Weights of a small GPT-style language model, trained from scratch on English Wikipedia.
Size: 12 layers, width 768, 6 heads of 128 (3 for keys and values), vocabulary 32768.
Architecture: RMSNorm before each block, rotary positions, no biases in attention or MLP, untied embeddings.
Each number is 128 + 24 x the weight over its row's rms, rounded and kept within 0 to 255. Layers, rows and columns count from 0. Numbers have three digits each. The size before them is the row's rms in percent of the matrix's.

# layer 4 MLP up, 1536x768, rms 0.0615, rows 1242-1256, columns 192-383
102:101125125140101170094166113144159122123123151095122137103151087162143137068182143142101119112121148148137123144140120138173146102105124064136133144118119123122174129164132112119108175177106136141083129131156089155129080131136131089159126122101147142128171121108105097134099116127145122112133120124134135147175166171131141147089137136144127134133108138118112109134118160109155144136144161130099159125103141088083159136136084152186133162110155110093074133116127116157163097119118129112061116116181109092168141090148129117119133111144126142126098149145133160116147114108122158110
100:130114146134099122162122109174110092129146134108134116136147079152144081101104133154115130213103184147096154135126097150197140077116119158115146144114168125138078118134129159144106140184072119124158120121098145110150117089116141138144145130107127150186109118149133126147162092102119151144120116113185109086121120151124129120122121137158118147129098114111105129113120092137116120135121152104168176124174144131135165138109103131127119134177132170139103083112123126106139048112143103166081143170133115129148161161127157086092121118150131149111111120110147142128144165126175153143
094:139132111141155145140116134109100096122166125128104075140094100134123137145114169110153128130096077069105120126161115096177105105122127094132119127098128165125101107141109144088129128115096101136142115144136134137123110151131111167143128129130104132117172084118136099105122126099144128128118127139145153083162163147103129150141147151113094112104081110119138134086096167108110143136144124167138086110108089116132107127118112118155118090116134141154135118144188112130134145133148176139111128123184164160135120136111127134163139119113113109106117173165091098142117174093131138122
107:142114166097130122118153150141107154117102170130116109093083118141156124128086122148109137118096136141102145109124119148106155154123158175096103126121128146159145121146129131096116140154115122119107152143124105181115121144166105132123147129096128133139157124148140149142106118133148155142111078109133113131114120084138134147147094164144105118138107101119095156111121135140124114163100101151108134132126153120106124088086106095085133159119067127192109131116130134146129105108145158119092111147142143135115118162168154127140168160154127120138128100102138114158131124071157151173
096:122128159155124149110120137128120153165119130101098115095093134106122097133103169141085085121104123146165077164130105131144127128139146175166093158180117134100089138148125146114062123161101151119131113167128117090124120147151124100120098144120141124141107171145148125079081099117106133117093107136134117140129111144130151133144067108129113155168130144119117100150145117125111151128143100110121100132170120142149124096149136193134120151134163104117139108130094179139124132151155166118132109162135121107102152149180135143155120116121142141167115133118113138143118146160083105179
103:128106120206123137134158144155177108102118135109151132174124122124115126199133132126121102108139080096101089139111130167130168143145126161130119107158187107122082123133132115109140109106141070126151137112139095125083138194120114125094132152161114139145112114132109110105166124104116125128086118119155135134131169122144137120128086168127121081145114141087148124090124121145135125124149124138073127151071088180090149141118091144133103159138081096153136132113119148116149128152124163134104134148106124096146148140135113175120088134135132097111143117123092143150132138117150138174
095:121175126105117138170133121133116095118139126155135119149110095136133178138134123161166103133107118145137099132165111172142135129138081124135100153115131120129100076120114166193090123170147064135107128164129070103154097140148112117128135155123067123144133116102161155094133080139148126132046155115124131173121162135096120156101164156130144150099119113117127123119107123137124149116095145112159124122094121127149128130118110145100140132121107122135109146161102102163170175104122160107167134142090121170120149118118123145131159137177108123135138150096157097150141117139108123143
099:118129102132115126160105105141114132147156133123136094136118108075105158136107150124122158107114165096126175146118114114097163167109147175137157159150129124155146128123182151132124129083120140094119120117117148127109140083139078164103124126117127122171128116150100114131113136135087107139097170110140118153105117146166132114133154123105111130124122098122173130157142168130135104120125121134144137110092153105101165136158120155128119088127126160123142144145116160109095112083168152124142141106102141157135147144143149092124124148157157150135121118136124136127124137128131131150
102:126136102157163132105107111151103109148116124104129149188120140106133134097119152120139118145127138093123129122146140136153152156098158151109100154141116106146104120128167134107109131143081099167126088114128105131060114139139117144139119094105139186148165130168131111107138111089098118116143148136163178162130141104119164124116153122155168129160086132126161125103128150132151149121169111087137139085141118115137116112142125178134093134162116121147116112183119132190130153127169106128146156107097165134119121104117099158115099110126138128143090151138118110140161149170135126157
109:060097109067136137106135118122147171113147099107133134166165114140166137101152110127138105129138122128155165091122131150143184158128151097138157086082129136068146109174127128131086168109135160098171128125128119095117162148158122134124123080083164149149134107141143122118161112136149198161086137094085095130147102121147171096154135144099163154113098120135136158161127125132086135136087116158111164141125163107114167134136156136140104156133116138099087143142174113159141080156128144133105124131107121134140093177124104088122138114131130138153128120157132120130163113111123139108
100:122140143157105124161126155147097089149127087140166153145077129122124120144179137104106106168093101127101108110126149122169156151127122118135110093119100079111128095134075118152091109140123120150175175154107097146135120120205146096103151153159122135106129104138124127116125126123140144134164178181097123116144137125152137133108137188064123125158136126143147152127149126134104140140139120123134116144132104123124124174140117098089107125126136125119160073107178102132136126131153106128141145122154118142138175123154145134146114092141089144132147128141122135127154101085097150136
101:162105090126105133093137123127125111157108133125163129087160107142103116157083111126094120141072129144158111131124130106126096137120134129147126162138111132097118116143096133107151135166109150137101187086115109128113108134121126116159148139108127098122155103128113110147159130117117152114113086150149100138082124116112130076121145140158110132174102163131128130071156119150102095085114118157199161077110133125105130123102083140145135102118067089104118109133094101149190170107152213129133097094110103109149146123110182140131103133143081121147162118144129118108141151142177116121
103:109133117095170182130106119136142104155114097106136111119120110146084125142126140138124087121146133109150127128118149121097115116129136111132172132118114115167172161126113112104144091136116196096096136112144141120107120159111139099049111099084137105145138120156180135126156146132139126099145108132156165145200147154123118125132172126136130140088098104092125118117121123130073162071154118150149101154113128159119123108136128125146116111115120125100095128161146159097108134127139110101138141150129177145105139161163121117142158150146086104130122160126099103124124052182164154105
100:171099143152131121138130143155122112118161124107155175115175120118125123118121113172134118110131183141105151156123151167129119104136116128166116151104157134155123170154119181124116126122159150124166149117112107116108124088076183148155124148143133099129121136075102160115067102159138125123114098127148131129134163118123135128106119168156125066146109126165105150138076153116126144092147091133112167112077163088090173136130164149114162157122147115149170152113095127079095101129095135131056129091074128084135124148183105122146150125131124110114150151098157156111134149099102140107
101:117147106110149134107148124121132133160180121096125137108113119139113107099132128117142110144110088151123128175132116130113131083167121135155070115112158157131132125121114132167168113158140162138158137108118136097117137119069140135110134108172104117174122160155101148159158083108138118089123095137127183092121102112100152135154153117107128143080170092091106175133110130128129152104146163145122147129088151134127149162125142171156117135102112132127166125155096089172146087112139166162098105150106123120129113065097186098175113111115133165088130136109137124118106132099128109129